Part of a small language model's weights.
Size: 13 layers, width 192, 2 heads of 64, 8.26M parameters.
Each number is 128 + 32 x the weight over the matrix's rms, rounded and kept within 0 to 255. Layers, rows and columns count from 0.

# layer 6 MLP down, 192x768, rms 0.105, rows 102-155, columns 384-511
[[129 114 114 133 187 129 156  89 140 139 126 103 125 113  55  97 151 112 159 150 150 149 141 174 118  91 150 137 137 146 101 117 147 147 129 127  80 140 179 144  28 140 129 127 140 103 139 127 139 163 161 140 166 194 124 164 160 160 175  75 129 109 159  51 110  64 113 133 165 183 119 175 118 126 136 199 133 123 122 100  81 141 121 151 189 115 173 103  94  91 118 153 134 164 174 165 109  87 152 179  97  83 101 161 102 170 150 130 148 145 104 118 133  91 184 114 139 154 155  93 111 155 117 100 109 127 157 145]
 [110 124 125 124 133 165 116 122 156 138  55 128 113  83 171 103 138 210 180 182 154  35 136 163  89 129 139 153 169 147 131 109 154 159 114 115 109 168 119 124 119 114 186 119 161 122 154 114 186 136 100 133  69 105 142 138 153  56 155 133  70 123 132 127  95 192 153 164 110 128 163 153  83 150 130 100  96 123 169 191 181 139 138  90 146 198  80 167 170  90 124 109 165 157 103 105 105  76 113 139 119 131 111 182 165 133  81 153 143 125 124 129 116 137 125 126  93 151 116 107 137 176 138 171 151 117 202 102]
 [169 146 178 101 149 144 144  41 100 121 118 114  83 167 174 100 113  89  68 130 164  84 116 149 124 106 158 129 131 105 105 108 123 205  81  54 163 122  72 138 119 173 127 183 108 125 129 143 144 145 165 187 122 164 111 164  67  90 170 144 123 126  96 116 142 101 121 144  89 139 131 116 131 103 145 126 191 128 116 122 144  90 146 105 135 171 142 143 166 112 154 128 121  92  73 139 131 108 126  96  85 168 126 112 131 163 175 141  97 161 101  98 112 128 185 130 162 134 130 155  87 148 126 141 138 136 154 113]
 [183 167 111 179 171 171 135 114 132  91 122 131 143 107 131 159 173 159 147  63 119 149 167 145 150 103 109  70 126  67  91  79 102 111 135 128  94 165  66  80  96  89  78 127 126 164 101 117 132 172 171 133 136  85 117  82 175 110 147 112 160 118 123 144 133 135 182 100 116 144 133 162  21  95 153 200 117  84 147 111 158 131 108  80 134 117  41 160  32 140 126 112 180 117 157 126 114 125  89 115 181 145 150 113 107  80 106  91 160 151 155 137 104 107 136 120 117  51 101 115  81  98 112 132 102 139 177  82]
 [127 106 123 153 102 100  90 128 137 139 103 100 100  85  91 124 116 127  32  98 180  97 135 158 198 113 137 120 125 155  69 143 143  99 103 135 103 157 167 114  83  95  69 111 155  89 121 122  61  77 185 129 194 154  94  75 199 178  97 111  86 118 159 160 151 142 145 185 126  71 118 134 130 124 110 141 123 164 153 161 148 139 134 104 121 153 119  85 115 124 103 154 109  99 107 137  98 132 144 110 150 185  41  86 139 168 102 109 146 144  96 120 164 100 179 156 108 109 181 118 146  87 112 165 128 138 108  90]
 [125 149 145 114 115 145 141 150 106  88  86 187 146 157 121  89  96 102 143 153 103 100 130  39 140 105 133 150 154 117  91 155  65 122 135 152 125 183 104 120 117 136 174 144 105 180 112 165 130 108  46 148 146 104 166 167 144  56 138 172 125 141 177  78  95 184 118  91 118 108 151 113 125 126  92  98 128 187 211 154 143  94 181 111 159 172 166 121 186 126 119 126 161 142  55  55 105 154 205 120 113 152 124 174 145 146  57 121 121 130 144 133 123 140 117 155  94  76 148 154  58 175 140 129 145 127 154 154]
 [112 121 168 140 197 160 167 106 105 154 152  88 142 127  99 142 133 148 164 127 163 143  91 157 143 146  80 110 165 112 144 126 113 167 186 142 142 114 105  89 151 151 151 145 111  73 136 130 131 130 145 137 113 157 138 145 132 114  59  98 117  86 171 174 137 162 106 167 177  81 101 167 171 166  85  98 130 122 104 174 120 148 114 180 112 115 119 142 115 140 130 125 119 154  88 105 132 129 165 174 172 174 152 145  97 142  76 157 138 176 159 123  93 161  88 119  88 153 133 121 101 111 121  35 141 127 129 203]
 [ 96 164 156 103  72 104 135 127 119  94 162  90 153 164 149 103 154 206 166 131  89 129 116  94  98 127 118 175 145 115 123 133  80  80  62 128 128 136 155 113 137 110 120 133 142 129 129 172 127 173 156  78 149  98 115 155  79 119 126 173 114 110 136  97 163 108  84 122 138  94 158 143 126 135  68  94 182 137 178 178 112  72 155 195  89 163 142  87 148 186 151 132  95 161 130 137 127 104  91 138 121 169 116 146 130 118  74 149  87 151 108 131  94 108 106 159 118 142 154  99  98 142 161 163 118 132   0 118]
 [117 184 128 129 110 148 163 136 122 151 119  62 116 144 110 120 136 104 150  99 135  75 109 144 110 148  98  70  88 148  94 159  74 184 112 124 141 158 143 159 236 164 162 142 185  61 134 120 122 174 131 143 164 160 103  98  92 186 161 119 201 157 130 130 150 120 184 174  80  58 141 105  92 130 138 129 151 131 109 134 139  94  90 118 198  84 176 205 150 160 106 111 176 137 116  95 162 130 140 141 157 190  87 127  69 146 175 116 131 131 125 157 152 117 160 132 105 119 157 139 138  96  56 112 114 152 110  96]
 [119 215 162 169 126 126 113 105 118 101 140 164 115 130 122 135 133  96 164 128 134 126 130 153 128 105  52 190 140 153  48 131 118 123 140  62 118 130 122 199 160 177 147 130 106 128 184  96 116 112 128 111  84 120 145 109  74 132 110 222  94 138 140 183 157 127  83 146 125 200 146 115 137 125 174 145 109 141  58 103  98 131 133 143 176 109 167  88 105 130 184 137 128 128 108 152 127 121  96 129 102 110 103 102  89 114 204 156 185 136 158 114 183 134 136 133 170  81 152 113 164 180 128 132 121 139 143  84]
 [149 210  63 104 121 144 144  78 143 107 132 124  79 119 145 161 124 114 114 132 137 142 143 127 177 106  98 152 159 115 225 143 158 129 123 113 164  84 159  90 157 153 102 154 125  56  75 134 121 142 194 111  90 104 154 137 190 149 155  80 121 148  62 171 150 147 108 135 123  51 169 156 129 125 125 168 139 147 128  86  77 133 169 187 142  66 183  75  98 102 154 129 103 111 122 148 148  97  70 126 151 113 125 162  75 145 130  88 104  12 118  83 171 152  64 139 133 145 144 124 103  97 115 107 152  97  94 125]
 [134 142 104 128 167 185 111 164 123  98  97 146  89 185 101 117 125 182  97 137 130 133 118 133 170 133  73  82 169 187  87 107 164  80 132 152 130 146 162  97 117 161 105 115 167  56 115 149 167  81 155 171 124 116  95 141 168 191  85 128 177 154 193 161 127 121 138 120  46 106 127 115 142 117  95 124 191 111 149 101 163 140 140 108 129 107 131 102 122 130 151  74 110 106 117 118 156 149 116 188  80  80  90 151 123 169  98 194 155 103 121 105 200 168  72 164  95 132 175 112 103 174 148 165 123 128 130 103]
 [ 44 125  93 139 156 144 155 105 177 140 139 151 170 114 108 124 119 171 145 184 106  87 117  82 121 151 189 200 172  88 135 139 141 127 117 156  94 137  89 122 141 123 141 122 130 148 136 146 152 166  75 135 114 142 132 141 158  69  89 115 134 116  95  60 115 134 145 149 168 118 187 134  98 223 116 130  70 120 155 138 101 141 135 180 131 128 118  63 176 104 131  66 128 132  84 136 158  94 165 170 146 124 110  90 137 147 119 158 104 127 107 107 109 109  77 127 147 124 157 126 132 135  83 120 125 143  93 165]
 [102 161  96 141 144 115 108 129 164 167 150 176  88 120 143 100 109  56 124 172 130  91 102 107 164  73 123 135 130 127 119  91 146 118 144  88 135  88 149 130 123 165 207 128 168 118 128 143 125 170  95 135 104 152 170 157  41 151  55 123 118 109 155  86 116 119 149 169 110  65 110 109 132 173 132 140 118 137  60 116 156 169 128 144 117 108 126 107 150 130 122 165 138 128 161 146 170 145 161 158 112  93 112 115 152 127 144 153 151 125 200 100 120 118  74 118 134 166 126 121 175 179  85 125  96 165 140 167]
 [120 107 105  95 119 140 126 153 103  37 123 136 143 155 149 159 146 130 100  89 125 151 171 128 161 104 158 162  74 149 212  78 163 139 147 169 159 109 110 152  79 147 135 110 125 135  97 113 100  74 145 140 140  95 109 166 139 110  59 138 142 140 124 121 114 129 130 153  53  28 122 131 134 105 125 180 174  95 120  86 105 120 126 134  66 125 182 129 148 191 102 104 116 148 140  82 100 172 117 139 139 130 130 138 122 143 123  76 123  98 162 106 134  85  66 114  81 135 113 125 107  75 171 106 151 135 143 195]
 [173 147 122 123 137  97 150  87 108 140 132 159 119 156  82 117 185 157 121 125  75  83 124 126 154 143 199 151 172  62 138  84 145 113 136 169  96 125 100  98 119 148 132 155 172  99  92 167 130  77 112 159 116 169 120 167  81 124 121 113 115 125 178 182 188 129  91  97 164 109 168 137 143 141 129 151 156 142 130 123 160  71 146  88 124 101 155 113 123 133 124  80 103 144 143 111  90 154 137 119 127  82 108 130 173 147 117 209 145 115 100 153 144 156 114 137 168  82 124 147  94 101 203 137 148 100 111  78]
 [128 165 180 136 114 161 100 125  41  98 140 162 122 126 157 108 141 106 194 111 143 133 163 156 118 164 138 137 160  83 140 149 182  81 132 104  91 103 118 104 117 184 144 159 147  71 178  78 134 149 124 141 149  96  93 143 124 149  99 149 156 137 162 143 130 128 121 132 129 144 144  49 121 113 127 105 100 120 117  72  61 105 154 125 165 186  82 162  68 151  62 169 164 118  82 109  82 145 127  92 164 131  93  98 165 120 151 121 143 195 195 176 123 119 115 168 142 164  94  91 140 157 135 180 162  86 112 118]
 [ 75 111 142 123 119 151 186 167 100 122 107  90 143 161  50  66 159 180 167 136 110 119  44 183 192 106  86  81 134 128 128 120 142 150 172 114 101 146 135 102  84 103  92 138 177 171 136 107 128 117 186 156 130 164 130 116 170 165 189  99  82 144 223 106 174 133 115 142  97 120 134 160 134 170 130 162 124  91 156  50 148  86 104  91 162 129 148 183  86 141 127 109 125 116 143 127 129 139 119 159 127 166  92 164 110 149 173 181 166 145 166 105 116 149 140 121 116  91 163 158 128 151 165 150 108 113 103 133]
 [109 125 111  79  59  77 108 136 109 133 197 170 186  98 117 131 126 112 196 122 149 178 142 149 151  87 117 142 119  80 139 163 185  86 128 131 141 153  81 131 119 149 137 160 147  85 158 114 145 136 133 156  92 111  73 149 151  84  95 128  90 140  91 119 149 102 139 107 148 126  77 110  86 153  57 109 123  94 148 104 146 163 139 131 152 102 133 121  79 132 151 118  91 136 145 115  83 137 114 122 140 136 137 156 104 120  88 131  67 121 107  85 109  59  91 106 147  95  85 155 156 143  95  93 138 153 142 176]
 [138  97 191 102 104 168 146 130 149 149  94 137 110 134 149  98 150 142  69 118 112  88  95 152 151 157 142 150 130 118  63 143 142  99 126  90 103 174 127  99  96 102 170 123  78  94 136 121 114 142 173 142 179 122 123 139 130 142 110 161 177 138 173 128 121 110 154 125 139 160 128 124 153 132 121 155 133 127 138  58 109  85 187 160 151 188 146 126  25 118 149 142 143 121 111 159 122 172 180 119 110  83  82 122 111 136 179 172 167 123 115 135  79 121 135 126 149  57 121 131 157  52 130 128 156 166 188 149]
 [126 113 148 161 151 108 110 151 130 112 113 105 107 140 129 168 143 107  87 107  74 121 124 137 138 135 146 149 123  73 129 117 125 119 117 119  60 107 122 125 155 138 133 121 108 100 110  87  96 141  74 150 136 118 141 137 101 162 145  98 124 143 132 112  89 134 100  89 150 113  85 149 175 113 130 159 108  66  96 110  99  25 111 184  97  62 108 103 141 112  93 128 165 154 125 111 168 166 135 115 166  93 147 116 113 131 150 172 106  93  97 136 130 152  49 148 134  80 124 133 199 125 179 159 139 111 174 135]
 [ 91 107 120 128 146  91 151 150 112 115 163 161  72 100 189 124 122 124 165 103  90 173 139  87 119 131 108 142 130 120  82 152 136 152 140 144 129 108 163 153  76 137 106 108 107 175  86  91 150 129 149  94 118 141 101  80 116 117  98 143  91 139  77 124 106 140 135 134 152 126 148  93 110 109  89 137 168 102 149 226 114 149 118 182 160 131 126 119 160 128 126 146 124  85 166 140 111 212 139 121 181 101 104  66 141 125 116 115  94 124 168 108 132 125 110  84 146 144 154 104 138 161 194  86 133 190 106 146]
 [132 142 112  91 168 176 109 117 111 134 127 112  93 114 101 111 121 112  98 132 150 110 116  99 128 176 165  77 143 161 106 193 126  76 110 140  94 128  92  72 125 148 113 108 125  89 166 169  96 142 101 103 106 123 112  83 173 129  97  92 158 153 164 100  92 163 138 156 117  95 131 120 153 136 130 100 148 116  97 153 116 130  89 132 172 110  96 173 145 174  81 112  73 111  89 178  89 154 103 133 159 139  89 121 138 106 123 182 103  96 114 156 122 150  99 161  93 192 103 135 104  57  88 132 148 105 127  96]
 [124 118 164 122 179 106 112 141 121 167  71 164 123 133 176  96 162 145  76  83  99 193 115 107 111 137 134 143 103  83 140 110 157 111 110 131 143 101 122 162 117  95 103 109 164 104 121 193 134 144 165 120 129 125  93 149 101 169 112 127 196 143 125 137 116 110 141 151 153 129 144  83 111 136 132  97 158 133 134 136 130  79  93 147 121 127 122 154 138  86 117  76 114  95 143  96 171 146 132 144 134 184 105 110 135 163  94 136 186 165 105 124  94 152 112 160 114 112 125 184 129  71  87 195 106  89  91  94]
 [ 96 126  66  74 153 129 155 168 142 174 105 140 118 136 102  82 107 181 137 174 108 106 141 128 133 165 144 143 118 159 213 190 134 152 171 165  94 111  88 129  69 125 104 121 108 158 148 100  91 121 162 162 146 143 182 104 157 152  94 103 187  97 127 140  95  70  99 126 102 142 117 141 124 159 113 162 160 118 175 134 166 217 188 150 179 145 153 147  85  94  86 125 124 145 125 121 148 149 133 121 104 140 121 128 125  92 126 186  99 128 117 121 178 116 123 181 137 114 144 174 137 109 106 143 104 163 142 150]
 [125  97 167 166 111  99  95 133  92 164 104 119 136 114 177 222  92 151 199 128 138 102 142  94 100 163 103  65 125  92 181 174  85 147 166 160 154 135 154  96 143  89  76 117 102  88 123 117 142  68 164 115  67 155 108 150 148  83 140  68 126 133  97 181 148 125 106  59 164 122 126  72 138  93 117 164 175 123 161 142 138 154 130 110 132 162 152 175 125  49 184 163 146 143 127 167 152 144 127  46 129 177  84  99 112 130 171 206 110 147  61 160 114 139 172 165 130 113 131 102  85 152 205 132 106 134 106 159]
 [ 74 198  88  77  90 139  89 172 103 151  57 150 117 121 194 138 110 147  74 116  87 141 113 136 122 131 107 119 120 128 133 188  97 148 138  88 128  85 145 149 157 130 101  70 124 171 184 117  82 109 118 154 161 102 184 118 132  77 159 184 104 124  72 106 138 106  59 164 133 108 109 155 161 109 133 156 141  95  83 126  89 113 121 104  70 132 131 141 131 118 149 117 135 103  78 157 116 166 214  87 167 132 146  97 100 137  93  85 118  93  81  99 159  84  50 166 152 101 127 172 143 128 127 104 123 126  80 146]
 [220 132 101 141 137 146 100 163 102 135 104  74 109 114 142 112 146  73 110 153  98  98  99 178 166 155 105 130 113 127  99  75 114 114  90 155 137 141 167 135  91 181  92 123 134 164 121 129 152  93  86 148 125 113 146 132  86 154 227  99 201 118 134  58 121 122 114 151 104 107 116 143 181 129 135 145 120 166  72 167  90 112 105  98 166 111 155 200 193  80 180 155 141  77 196 166 206 149  89  56 129  98 174 142  67 100 135 190  87 110 164 150 151 169 116 114 126 132 108 116 139 105  69 107  85 114 168 106]
 [ 87  99  70  68 102 114 124 107 102 138 110 172  78 177 147 189 148 132 140  81 110  96 140 177  91  89 183 167 111 125 189 137  97 121 123 132 170 101 134 152  97 101 128 140  48  66 102 127 128 138 100 105 134 114 109 167 114 196 105 118 138  83  89 153 119 123 113 110  90 145 157 154 120 153 146  99 155 122 118 108 128 148 134 129 128 132 119 149  71 115 133 140 110 133 126 154 144 121 112  92 177  86 107 175 144 144 133 128 146 106 134 157  82  96  97  94 126 166 119 134 175 120 101  93 144 143 111 142]
 [119  96 131 161 134 189 135 156 110 114 147 147 138 149  88 113 173  87 179 171 133 142 136 132 103 153 123 138 187  84 129  83 117  92 105 144 103 104  86  59 106 146 134 157 173 182 139 158 156 157  88 130 131 166 137 142 142 140 147 165 154 160 205 100 142 160  92 117 119 137 118 173 132 102 133 118 163 162 135 186 156 119 120 150 132 159 182 168 123  68 136 112 127 119 130 177 110 191 120 101 143 108 161 135 180 121  93 177 105 114 139 139 147  89 122 138 145 123 110 106 108 146 132 139 135 112 145  61]
 [146 142 147  99 184 141 124 165 134 104 134 125 132 110 108 103 156 199 126 145 159 103 159 216  79 142 151 170 102 145 178 123 129 115 123 110 140 172 153 118 155 161  93 205 124 164 127 139 115  92 125 106 156 161 129 136 130 105 156 134 154 108 129 155 127  67 145 162  79  90 135 142 164 150 140 116 137 129 132 161  90 133 104 153  97  93 142 100 176 158 197 120 141 167  58 122 156  58  91 109  58  62  91  99  89 124  97 124 106 124 166 124 153  85 148 139 119 137 188  59 166 126 119 144 141  94  51 126]
 [144 180 107 120 142 139  92 143 150 142 166 150 165  92 169 106 131 157  98 121 132 147  94 142 201  66 114  90 141 110 110 156  58  73  86 166 132  95 107 119 185 119 141 112 131 122  71 106 161 126  98  87 155 138 103 104 181 121 192 175 119  92 127 175 140 137  62 145 128  98 171 158 143 135  97 161 121 160 165 168 105 140 119 151 151 113 105 104 143 176  86 125 114 143 163 150  91  93 165 147 161 156  84 133 114 153  74 147 149 100 151 138 161 131 172 143 125 191 185 143  44 117 100 108  73 126 136 106]
 [ 89  89  86  93 119 169 129 123 101 108 124 154 161 156 151 166  78 109  92  96 158  80  80 125 204 167  46 146 103 167 199 128 138 135 147  95  98 145 116 132 149 134 116 145 104 154 117 132 164 104  90 152  90 161 111 157  89 149 111 148 137 131 103  99 151 102 156 120 156  99  95  82 139 113  87 122 123 153 105 122  75 119 175 124 159 136 162 148 170  71 119 131 129 108 126 162 175 150 127  66 179  99 118  89 183 120  85 146 102 117 154  91 166 126 151 149 130  70 160 119 113 104 157 122 120  53 140 106]
 [ 94  89 132 127 155 105 113 141 134 170  80 122 150 101  76 132  79 126 101 138 156 123 142 138 143 149  95 125 173 172 142 140 215  64 134  90 147  74  98 101 160 106 135  92 133 173  80 120  62 102 126 126 183 140 145 150 133  91 178 162 110 155 125 130 100 191  93 181 142  93 127 162 199 102 145  59 134 129  80 133 162 166 127 175 142  93  99 142  87 162  86  99 106 143 123 151 100 132 155 121 141 121  88 157  87 116  79 134 109 155  93 128 132 127 120 140 131  79 150 135  79  74 150  96 100  96 125  88]
 [158 137  55 116 132  96 121 130 124 107 135 151 131 197 152 139 140 117 129 107 195 126 122 124  86  84 128 152  98 126 137 100 130 137  71 111 119  87 149 121 169 164 185 164 105 154  95  88 102 202 133 107 147  97  74 119 107  99 181 129 144 169 133 108 123 144 200 186 101 131 131 122 134  98 117 194 140 183  95 202 105 133 189 149 168 117 114 104 107 125  87 148 156  77 113 132 136 148  53 125  43 130 155 158  96 123 147 134 121 115  75  96 113 132 164 157 119  76 102 140 139 145  51 159  74 129 137 164]
 [138 123 107 108  68 117 102  86 136 148  98 140  92  48 201 125 101 161 149 143 197 165 124 107  99  96 122 153 160 122 167 130  72 123 115 145 144 106 121 108 155 142 107 137 167 179 121 152 127 183 157 108 163 141 163 135 103  88 104  98 135 132 107 140 158 108 159 111 167 131 144 168 120 180 154 125 122 191 122 108 147 144 119  99 153  92  76  95 123 100 153 109 147 104 109 148 145 125 112 152 118  98 121 142 146 110 116 123  87 107  68 135 159 169 106 156 143  62 105 183 150 167 156  84 193 120 136 120]
 [168 173 119 119 115 159 132 158 105 148 125 121 153 141 133 165 129 129 172 133 100 121  95 166 108 179 186 126 162 129 139 143 123 117 164 115 148 101 156 150  91 148 142 130 118 109 162 143 174 150 166 165  87 181 185  88 144 121 139 121 129 126 127 133 164 147 114 110 146 107  89 163 182 160  78 116  87 198 149 113  82 137 117 100 163 152 145 126 112 103 114 118  72 136 184 166 125 124 188 126 137 181  98 154  96 169 106 107  97 124 132 131 168 110 160 160 163  78 112  94 150 141 102 110 123 113 181 166]
 [145  97 102 133 140 173 132 151 119 142  97  78 142 147  58 200 133  97 146 154 137  88 111 151 120 176 103  97 159 152  98 163 168 120 115 108 148 122 136  94 151 123  53 137 107 112  98  93 149 157 165 112 133 154 102 106 103 116 140 190 115 103 117 173 119 127 135 140 142 130 129  95 189 151 182 145 127 132  98 190  85 112 147 117 100 170 158 146 125 168 178  80 194  86 108 142 133 126 104 155  95 158 114 110 154 145 122  87 159 130  94 104 102 132  74 123 157  93 123 220 176 147 106 163 127 130 103  94]
 [149  92 121  77 164 142 171 149 121 168  98 145 108  94  87 148 213 251 202 123 109  69  88 139  78 106 126 144 164 162 115 128 140 123 131 107 118 119  85 122 123 110 127  92 137 135  95 167 146 183 128 195 157 130 109 111  74 122 123 112 137 113  81 117 141  87 120 142 108  91 132 154 146 143 132  84 126 141 216 133 127 190 110 162 134 136 152 123  43 121 166 108  81 126 115 131 128 168 108 175 102 138 101 102 152 133 114 171 124 154 175 168 128  86 126 166 146 191 171 140  82  98 123 129 107  90  72 116]
 [123  94  91  98 161 127 145 128 126 134 172  94 116 100 152 129 112 133 188 112 104 114  58  98 126 141 107 172  65 156  78 140 142  95 119 155  84 132 107 107 130 122 117  91  83 120 104 132 165 121  55 108  90 143 113 141 175  84 153 147 135 135 111 165 160 107 136 105 119  71 167  90 149 165 123 146 128 117 109 127 120 174 139 139 172  91 169  99 129 110  95  99  89 120 103  89  59 113 136 170 147 134  75 212 130 122 102 100 158 117 184  88 140 135 149 125 184 107 158 155 166 134 133 197 163 130  75 200]
 [148 128 124 107 163 150 139  70 114 115 131 152  97  88 132 107 117 138 130  79 100 156  74  87 178 128 171 141 130 115 108 144 142 136 122 129 118 121 145 106 117 147 126 114  98 167 115 175 137  96 164 145 154 159 125  81 137 112 116  79 115 141 152  66 169 111 135  67 146 126 152 167  97 159 142 109 106 162 157 156 143 109 108 135 124 108 185  66 118  80 100 123 158 165 104 109 102 203 121 104 158 176 140  83 123 134 171 122 135 169 135  66 177 172 145  95 146  73 146 112 122  71 166 138  91 171 144 152]
 [ 75 119  53 130  45 150 123 146  86 135 195 156 117 125  90 218 136  99  98 185 150 184 148 141 103 139 139  43 112 165 136 164  64 125 187 102  60 145 153 204 182 126 122 131 194  75 203 146 128  80 111 143  79 109 143  86 107  94 101 112  90 165 137 159 129 129 108  83  64 149 126  96 171 147 109 161 176 108  77  94 128 100 123 174 124 127  79 147 140 165 173 132 117 132 174  71 119 168 197 143 123  92 116 128  98 105 147  98 128  96 123 118 142 140 128 135 187 191  89 112 166 145 167 165 177  89  65 100]
 [160 139 131 110 169  70 110  77 146 154 110 163 109 149 200  71 147 133 134 145 127  58 121 104 111 126 156 129 116  85 148  82  93 120 141 127 124 121 116 171 141 122 127 135 109 181 122 109  49 148 124 138 103  99 106 143 147 123  70 118 158 116  79  78 147 105 126  93 134  79  87  72 159 128 127  76 125  70 149 125 154 107 150 107 115 104 109 151 126 136 129 187 107  76 156 175 114 118 107 121 100 105 165 123 134  79 183  96 155 100 140 147  94 136  88 128 100 149  98 124 129 148 194 143  94 187 147 168]
 [101  96 126 169 111 128 147  81 106 154 147 136 101 138 126 134  54 154  95 122  91 102  79 104 129 130  71  34 128  67 182 176 152 120 116 157 105  81 141 110  58 101 109 122 138  55 148  81 138  99 201 118 130 138  69 185 166 160  86 128 135 117 138  88 108 138 142 168 128  99 167 145 139 147 155  68 135 112 123 133 113 160 103 174 101 146  86 199  85 154 123 142 157 143 107 149 127 164 135 113 102 129  99 122  90 145 145 108 146 163 149 153 125 146 113 156 120 134 114  84 108 150 112 128 117 123  62 139]
 [164 124  95 107 117 154 181 137 125 109 136 171 121 108 117 106 156 120  82 127 141  99  76  87 123  75  78 185 103 110 162  63 120  90 175 138 178 116 115  94  97 112 125 108  72 193  97 112 105 131 186 102 126 103 183 125 143  91 159 117 146  62 140 185 132 174 133 131 132 128 128 154 117 125 170 179 118 161 129 194 161 252 152 161 101 109 118  92 165 121 124  91 157 116 122 130 143 108  90  75 136  91 192 137  72 100 105 139 164  80  64 133 127 133  97 107  73 147  63 138 105 148 132  85  92 177 150 109]
 [ 87 129 147 131 128 126  85 118 128  72  73 116 133 170 137  87 110  98  95 143 168  61 153  94 144 110 128 144 128  59 144  68 138  96 212 147 152 124 130 121 163 107 170 116  94 154 132 176 136 141 146 122 141 141 100 120  99 107  73 121 113 134 166 136 133  85 154 160 142 114  77 121 142 125 125 111 121 119 122 144 153 138 107 115 166  71 106 122 114 150 107 130 157  96  95 142 121 102 139 133  99 111  90 101 153 130 109 160 106 214 150 112 106 106 166 114 140 116 145 115 122 131 115 129 122 173 156 139]
 [ 99 153 152 121 121 126  86 113  92  73  97 138 204 148 128 182 142 226 177 170 158 161  76 139 138 149 161 133 122 117 111 150 131  49 113 185  79 121 120 114 143 141 142 135 121 167  49 126  81 156  98 196 191 120  98 149  88 116 146  94 137 112 128 106  93 146 158 107 130 182 136 132 101 108 101  86 164 151 203  67  96 149 175 198 136 182 201 198  75 152 158 104 163 148  70 101 146 162 127 151 148 124 118 132 104 108  88 101 111 112  80 119 115 150  93 147 146 137 111  82 105 124 164  91 122 168  99 166]
 [126 145 121 129 149 110  96 168  73 154  99 149 141 147 101  94  73 135 141 109 125 148 108 133 115  86 129 136 121 148 129 149 152  95 149 123 125 125 124  98 161 138 146 114 151 185 177  89 134 113 128 133 132 139  32 160 151 162 116  79 111  95 141 100 142 134 133  89 127  53 109 158 114 182 107  94 135 109 141 166  99  85 120 180 134 143 116 113 108 198 155 154  82 113  86 153 138 193  99 158  56 138 155 101 138 115 167 123 142  98  89  79 137 107 156 126 189 123 119  34 158 163 137 157  97 129 105 164]
 [104 165 134 111 150 137 148  92  93  79 115 157  40 125 138 113  96  52 128  72 129 150 104 119 115 130 185 121  80 140  93  92  97 178 153 110 106 106 111 141  62 127 179  89 102 126 146  97 130 144 125  92 137 124 102  88 174 102 110 145 129 106 137 100 134  91 168 163  80 182 172 136 116 179 114 162  96  89  43 169 111 102 153 106 121 144 101 107 148 127 115  97 152 125 141 139  36 107 114 122 125  90 145 111 120 121 178 159  83 145 133  97 124 130  63  81 130 171  89 149 175 106  93 123 114  98 114  92]
 [115 149 120 100 165 111 163 116 148 134 136  81 164 135 110  80 136  65 141 168 168 121 197 102 189 138 125 134 110 133 195  75 119  96  69 132 164 133 125 132 143 172 157 102 113  99 131 123  94  77 122 179 146 115 113  97 108 141 199 148 117 114 170 128  95 191 122 120 128 112 152 177 127 127 146 163 175 204  97 132  79  79 105 131 126 119 161 150 100  99 102 124 178 115 140 242 101 189 148 139 120 100 151 135 144 111 228 125 145 173 129 147 112 176 129 119 118 125 127  76 102 122 137 170  88 161 138 114]
 [167 144 169 109 126  98 161 173 126 153  98  98 147 143 160  89  85 151 120  91 150 133 168 102 175 159 130 139 174 152  96 115  80 100 123 167 121 107  97  81 121 180 145 144 115  69 121 158 129 133  96 163 118 120 156 137 181 180  96 115 175 146 129 110 122 145  94 148 148 172 123 115 155  80 133 134 149 153 137 109  90 108  70 193 132  94 165 183 141 162  86 117 130  84  93 193 118 168 171 127 142  82 171 110 130  90 112 151  87 113 107 118 207 152 111 160 147 101 123  44 160 103 103  62 186 117  95  95]
 [109  76  93 162 133 103 129 114 140 121 138 149  91 137 158  94 175  70  58 150 155 112 150 117 109  88 103 151 174 184  94  76  93 113 102  93 132 146  86 171 110 172 124 172 152 166 131 103 159 106 123 112  77  75  77 121 174 132 140 113 100 141 107 193 129  78 112 127 134  90 131  83 143 126 112 109  95 168  98 144 119 173 129 163 162 149 103 108  86  73 159 140 123 176  53 118 129 127 132  93 131 125 133 164 180  70 111 115 121  81 132  76 111 109  81 136 107 163 124  87 164 101 182 152 111  95 109  87]
 [ 79  60 137  91 138  82  87 126 101  91 137 168 154  96  54 109  92 158  79 153 113  80 134 139 133 157 120 154 138 153 164 141  96 165 166 173  91 100 158 161 186  90 126 162 100 164 109 141 126 121 193 158 138 136 117 149 154  93 164 136 147 159 184 163  81 151 122 131  94 107 140 106 135  74 157 137 103 125 178 148  92 169  94 149 127 122 123 129 153 116  70 104 119 180 149 115 124  76 131 204 114 145 119 126 174  89 161 175 119 149 123  92 132 135 136 121 101 106 160 145 132 110 130 186 118 152 184  73]
 [151  74 142 104 124 144 131 160 141 157 134 128  92 112 132 121 106 126 117 161 117 174  92 136 138 170 113 135  89 124 139 123 139 121 137 113  96  99 120 122 134 139 111 152  97  79 145 193 150 136 102  99  60 147 121 130 162 104 139 154  96 104 146 166 189 150 118 118 154 131 155 131 161  78 135  99 165 139  58 124 121 130  99 136  81 112 191  94 144 131 123 157 119 174 166  97 125 125 133 101 119 132 133 184  70 123  79 131 102 124 106 142 118 114  96 133 158 177 138 105 141 155 140 105 155 140 120  98]]